From a checkpoint of a small transformer trained on Wikipedia.
Size: 10 layers, 13 heads of 64, MLP 1920 SwiGLU, vocabulary 8192, 89.3M parameters.
Training: a variant of Adam for these matrices, 907M tokens, 13837 steps.
Each number is 128 + 32 x the weight over its row's rms, rounded and kept within 0 to 255. Layers, rows and columns count from 0. Numbers have three digits each. The size before them is the row's rms in percent of the matrix's.

# layer 2 attention key, 832x832, rms 0.0288, rows 0-191, columns 448-479
111:152174164147136168156140104129100145109145122221102119131168142110138130168141144105138150163131
080:117090141156130082085092148160160092118185157058129129129111115192166136082166155105167130073143
101:136153158111157172155187143079085191171097098160123135119135149124133129150102119113086113198108
096:124136168116159147141180173131083173164098103137125111157108138110137088102093117112135078186124
066:108137137131083162144131157109149045172121116148119112149111056157086168120110145165167122147152
125:141136140214085148157086129100139089152165121161129186100176157154132104115142135178133136099086
109:123158156105148084199173162079155124089137137110156141120117150238163112097114156102121115119118
098:114130135090117181126100162084091146125124108164112152107101132109142140149065112148138137193151
086:196147172127117114089147144135122150110131111127154106111122185166146174060135069096177106098145
116:109176154172123083145170086128186115138130153189119127121107135138113175169122132138133063159169
091:210116163163144158099153177111147128108160114144086150075203131181164080109190139085080137117087
130:141098111147142089110165125087149046143154164156074114144172092167123168110145162156118173123114
120:128137097139119153160104125080079095189113174174110128121132139092118127136079153208150171156134
071:106120092095126146120090154171132148135126114106104103126165095096140108101146117109087132133096
090:121146089124114089140171156149090192145132122140204128034139191175211154070092080076095073121145
144:123136160118153111106170094091085118109106147082161112164138186110153145133142127117125097126147
127:191146147195108163138120203205172186145088073164081049125101133156174198116165113097176129160122
127:107117179147145157151069077159121118177125152118124115088127189098117078155119083127108025128119
122:125136123164167118055104123167143119141130119169096094198097125087115130125101122119166128089157
085:155151151196148144182109131188123096123125135187151107165131100088126087072120175124100081120122
103:147141109020093080130126171130137121159143094116121157175121176172121181118121133157126136137120
105:140107153105102081107110152105164135077134173160178162144176131144109140113091146132143136121146
058:098076064088099088114140145107149155136128136122109160162111151118149145114136113137122140107094
131:103072135122149109125127170105121114121083126048161091074147099138183132092140147123089084127103
119:140091136138087145110100165101088105148099075173127159019154162135164157128118082116124140138160
126:099088128103134114120092086101118139159152201125109074148119083128123095138120164157184085077121
119:154143157167191141159068164135176140122168099129171138108123179153126157139135108087103134149152
131:132071092139113093146140087170063111122075198108166161113143152163110151122086131166141074092127
135:162170150161111110127121154163175088148111114188106147180081138073150147113160059166135116127116
129:146112134140205139156136112096122127159060128142077141128137137111135097189159111129133169155124
123:158169173120167122199124129129099122076096138095160092090159185127132124151062148112150111114199
131:151113094069139126114143165063118085096173130103091141131162128107123148127163132095071107014109
092:165136218190153146142116113167098119099178141137096111107177145142137127131157155105166123114154
089:120099068101093121118092129111146090132090128108142129155119098127111125126120129156119128110138
073:147131181152169123126149140133117174127185127144138125108119165135180128122152116066144142132106
071:169116184157158107130156118140135128091168143110129137083136215153147146134164097099117176138118
110:200167178154148090118181131104130163108104099157127121154085152143136135172127129098125127168152
114:141165101146141140137089136130169070095160157117129117138111093091105150173126169113137092104128
111:119214093157093116103140078141101120118135164147145129126122108077091129100094101122158122060154
119:160101162147166157188121146096085143163108166114120148094122207134151062148090106168126078071123
105:094123128100120139190147099125096154153093112105131144094146148113148058152066104122152175159151
134:127080125146125153169138104137136154129074140143164066103139178098119191115118099135163101196154
107:159149123086128142107171111069194134132104102129133182087172095112094113098129109070086167080133
108:187095120136106107100124170112163052098152095149114119146126112161130151101167207143143099058093
109:160159129131127060111136108073153090098159071139041186135177167178109122158141152153147145076144
122:147148147156103121123124095137120134051166132119137106093169176133182157132154117129097181080147
128:100169114090088092062102159136140115085200112124116117137144084125172156135128109082143174082166
066:128155111153125141138173137148082107127118193117127135057112183128129160124077091134149094133114
104:158086102131100103105149191141190122129146056146148122178094114163150145105202137096169137093095
134:090104090149136142107144157053118100136174116141117198137113113191125148092104119166118119106098
137:129174132121121101150136071115158120154093131159136102122133139092141148101143109107152136187177
130:123114139093157200065140138083087157130145107125127170102168107147110115144099061114171149149097
123:161097152142155188128044080096126164172094164112149156129105115166181092105185132140106174083064
127:196127155139075147093088141141148128093149204081186081113113211159161169166165099111123164142132
172:107105052121102115125085106151155148150094097123109136179100117097112108115117114141137118128128
106:151121131137178187127101109145143147094136162132201102148154133114062099159163148091085158140118
119:090140079086136117106131097179135157117134116132122182127130105128172150123113092138092137110107
128:109101117067127150060183150108097069184178174192178112053162112088101121078122116091129118189155
121:129118083080110123151144140160149184146074109107129155107119164137106115023091099088134052105100
109:137088146032102157117154109105134156162091131190105170162128109150121193135147157127149109078126
122:198136119164153076164141158134171195152125122095096114133137128191126142165125130113082165103089
125:188107167176129153141092147185088118126118128148135133102191161115165117133137164169123096158182
117:190148162064190071200126086116125170123144126149202171136160175119137174126138125133110098144138
128:123121108159157103124214171112147115154084161115172115170121118098088126121094172096031123156123
074:108167115108128098146128171139165123170065146121165110189112119129073080133064075115175123096105
078:134200114127142144122130125161127153097186093153111055079173123126173078058122129171171057162123
076:126166089133105149093123124180176063127146206144156142169106106132206184100176143133141117148133
082:115151126082117109135098158139141117167072096157173098191128118170145145093115067116120159140144
071:099165121112150152099112103176134112180160153084174200127137098062178110072129159208144202135081
084:150146134086129134125138158146191121206129185130149156102126128183134146144151076081143092094187
093:115094163145097121132173106086097171088098068168096119152158140087060194158103161123147119104129
085:158125139135129120119163144089108145101147089120135090074098085110133112158099153120166115155130
098:092184079115148116106048156167177102166089169134130119133118122154171111131127087141076149116140
077:135184116081105107119104084119141114171076180216155154125139161156111137133122084134093188051113
084:148102132165141116114155147077107155069159084091088074113137105134129088098145196141126088114183
083:127120168194120156117094163193104106094107171095122117153105075099108123118113068083160172154148
084:136107170158166133167108136165135093165143155128116074112140134146100133112104121091107140051097
103:089100154182184162124158171164117184098134114096054131137120071070084150115084131102148135152139
089:048108181100157147110148121129177143134147160122141112092146157111126147096108102110145148096143
089:140116154188159172114194122118114168122146091138108194188123101107114151105105139090164096159172
120:125100138155131168153141101102110172118149097133101156122149120067131146112082114130189190130196
085:151087112217148123101113121200141107117110142071118118114123070113149121155111185112171135141153
092:157096110210169189192155126135088116154134132107116129088101127087139121115089171121092156094134
077:086141115080131146177147126127098102179091163138134153125143149153105164087104084128056148104074
126:187168133154127161108114121120123118168127156142189171103146179168153100125094155110089128119139
106:148114055128119109149120119106106134130173072122104130133119117113116137166123134134104100136159
099:162119072098142084142121125085082137098174042173149131179073133125114181139144127142188134120176
092:072130205154154154208169115141119132139088104209128171139112156128129133090055144101216131164132
084:174108003166144111168076110111122080193154092064144117114116113131123127139110160140089119131212
096:103183123087104169093127134088149098190076155137125211114146124153150105118145066144019109150164
103:140177149042089152101129119090134171146091067220093174185124152132148085086106034130091112104172
094:088163177117167170119157114135104158158086147092122113107181129123122136113102120133125157070084
092:104149207023114142114148134092138164079121126175091082144143154108116117114159052148166118107107
100:149185194104149179083134115107155199182153109148161142139139154116103127099135128119130127105156
098:082099054133148113173086102130167132119113145134146140119175112164135081142052123108121148144132
102:092094106127178075117093079123168152179115087123165113099096153102118113155067099079165187093184
088:157145180170110126114090092079116161111090091094088122175143128126072138098150156134117121186174
089:113140082086103161121161140177137071138092159096139062145085125129207124103087116080073110133126
099:050154108104138105125115160121157066190113172081175091145151151180203138177094135087159094092124
096:142124156137116127154141096053079195088087086142058091133135119120025113148094154111112105093190
100:126130126108142142116131131207157079156126190107173124136141117119174124145144071088088119148168
087:142119163143122125163198084088120172087121067102070105146148127124041133156060174104139123121163
090:095112162120140136164149104111079164092096093071099116081086109065121086103134154168163078177144
092:145130155161131067126053119126177085141103171143135156188147112196134122105196128173116125120139
078:112074074148119086108145096160145112170111159177141127131136155134076148117080084137098216061112
090:078088146123107167168216130122122160093122103104110119099117149114144165150071168147142111125108
100:140203078120135098136029113152148082130098160149101148141133105138153073120134091142101156165108
088:139165065099181071089094132123097100136116128155174149130127187159158174116144118146137176069082
109:127112182125139143097187157047118173108151132117103133151099149103088161136119115090132119106168
067:146126117172159125092121098110068128116115094097114108147096110123120116100146157093184095114165
100:136042163174183114129125145145119179104148119138098149165113129118088166146142239097129117147130
063:131076093167104168159089123172130131127119134137161143158117097147140112137117132148209134163181
072:118155097170138109089112091100130123098095061179131132148097108080174112141087147107185077165184
080:118177120054119104161128133136121094155108150165150107117132189165134134097132095146067151106057
075:130083079196132123142103122161137130091160142082127109141138094127127096175162178139193121161141
116:121078098148129166197132107166124158080184127151099147157156152096096154116136171174168126143102
088:105136126036115120169133103076118125130123103181136129140104184135102152117130086137119126106112
092:160111130224154132090124123168147115099159151078135124114126085093162097145119166110166113159162
085:125128158176120125065115126151185161114141150084148100140127115127120120147148115115143122146146
106:107074063144149104138092112148134121146115082119138160189124135153132161133089192139118131187170
094:118161200093148130124134096107149161112072098130094117175161150118083151059096091135125092124092
099:073093142124134059125122154127137121086121150082109051103079123069151170170136102090158138155164
096:171120089095138053118120122088114130073147054134142111128092155135141126163180162115202106084161
101:149195148056141163144122112115103164145070118255120190159153126146127080117087057109092125124105
109:151162130172153170112142099110129163141060106146097139148149122140095085082137165139096132073067
096:086088133197165093129142104103147101132070133132107095087057118097172091122135173102183159078170
089:145162155126201091124157103124053147054060127189089118129189140164120069119146151163154136086001
101:152070185209107126164105075147119116111114193084087142138121137082104128101085054122149143153103
107:164159176144146125120122092105152090118134148167092064111155138168141139117146115092081154089138
104:115137157071065129102119147114078139168118116124148174128091094114119107104125101144135164165190
082:156148170132168140078158098125171127091162138150121098094130160153153133126176151111121117143103
080:165141147123102146037155124118110168112146090117116114137080139155128147086195182163087159126155
101:122158184088087138126090120032161137129137140135107117133137122171129157088125142142086160076158
106:122145099112072123129121158106124130116130081134097097130114086149107117132111156156123133132097
080:055109109136119127121118108155179159110126046111077103201150177087105132081051158086187125094103
116:086115136175114125136137102140164179126149065099129161168119184145087142133097124095113107119117
071:189143161137138143152146094144130160101103159137167115112161177120143153114161154141058095130077
104:126092135173115124133123089115087101111117113087127148112130208151101138117164115103136123106098
100:086100106088138141097124122100163119129141172160102145177174087113119130097047103068177107121202
063:112130107129107120064073155162125128158119107106121138177126070102129109147126095108158113140172
112:129157150123121124082142103117120072115129116148098151128087127105176079151134136137168126124143
095:156154104146086165161102138113107135128153075163129118151188111073145122131104167071100097090117
063:119104109143150134130071159142142109129124122075135143162143066114130074142127121137150107118172
086:136116167129176100079155120100112120160153123136082076142135223117112169138111093146172142132153
112:114091123134135090133164128175158149128065108149098082083111151169129165170149136126127128129110
121:042146138145106143097121147053133144167148105135151112149166211160077126119116088093132139126126
117:117095098067181093183078111131155154134117092112105090116142097125125144120101164146160150120108
083:118146149119133133068145141146107154132139085143180081084127117128148083117178109114132134138187
122:114117122104114163116171102144151166191122113167121087153127204125124159103123102130115136126126
142:191152162137134134150124115157146133129087132124143102109165140118147121146147142137119110152116
111:137144130150088105156110093141162175104113087154180108125110149151165140116139184147117067096093
128:134118126110125099145142138116180153128166095090052113074174169123066135218144154121100135086113
119:117173205139112124152164130097151128097159080116094138122138164089072125083112151138172116158120
118:100145116106151103177110119123128134095142113143117097182172154109088134143091152081200110099129
112:100087173065183116062148065160135101132149186120081173138101151135129121156105110080190154125196
106:101124108124119093150110131091143105042161115115128082160205164098170178177115128126162124062142
119:108089119089134140080176131118135150099121131159130143136139125171148065086174142143115160084171
119:087081095117168095129130168166170142100116120146180189176173103163098099168191162158110120169087
111:096146143102124123117173110162129172131091127132116131162178171141102110120147171080101078145091
115:134162187127160110156147135141127168149109150151126080146159157120155146106163089090167146124143
126:132150104124119097132164133165099120136121106109152150123123134117111122117107112120129188148158
077:085106059136144128157136146146067092148141156095126190168102108106157114154088103140170094148148
095:135150138112064160084179092119147149108109094152126133137109154127158072098135153162115155133160
087:114155087093087129107111134119082120140134142129153169138088066142159135117131132148087150101152
079:110144069081113108090137128122071111159157115115125165134093082149179089146121098122102174135209
078:128160078073114140093109100148116124141115134137105144130113065111142105142093107127129174135160
093:129087131160137125174150114146137131069097163100155113119139151143110120132191173128136094098086
074:148103113188152142174156114157160148103074145124174130104132149142129126125175183140112105160083
120:091167176112096135075138111101120084135119169158132146187135125178189082080143131128095138115136
097:137141127088172149187146159136153107123114173129154129130108138156085143106148126147110143116077
102:075172076156090149088114105159115153116105062197092112117124166131171127137108135126135071128082
088:128126193176157126147144090133101131135119095140122117117139179140104175103107123118112107166112
075:125107052122154129104114170142136147156085129147088132104117077141097101116139092115130136101151
102:078120194110094150152124061097164163186124046163091116134150145093120095098119102101110108118122
106:088120159174119170149156122153125161138129097169129120098111194162088145082151130085076098139102
103:135132127137113094124129167145125122134121094095164144116138077151127117150154131186148130132110
071:149120141135158141110167075121027158182128140156110176122079235160076139083114086137116088138115
110:086164162111149115109129138066105131182113131165133076121157182110125122097096095089119159119137
060:106130120129136159121111189112170133104159107110071142164142107100110133108122143121172142115185
118:114108059156175115218144161098163154112139138133188140139163155155042180028134146118078091138121
066:190123114118109087147107120143078106118143121101177136170129130117145165148139098183096123129098
061:161131132111074128117160116084043116148154134155099158131122139083141146169131054144077154113119
118:126113110124141104087163203130168096137141114086141148180124108137135145126126128129069169117098
118:120173158160051156109135169082141134124165092169162106111176131115153114104171111173137112109132
111:229117126142124103164116110107096104118108073093121124142078120071137106094188163134137108108087
114:102134101126054146166128150061144126110184109095158146208178119161123152158120117152075170061120
119:149141193095043138171106059078149142144117087142131062112166141126198133162136160142146150106149
109:084136142111135109135176120138144185194156095163139061135108176135090176080117082087136147089162
115:134126072140089119150153144149129106092132120140179159170101063116136117159113121141111122128100
117:053107120093041124114149143118160146110115153153153097073149121191179139148155131140138156105168
110:137113110144150142121107138161192144087156085167119099205176137121125145100140127166180110068114
116:100099120174198124165061135111133135123119136069145107160078104132141087109145131164126109185165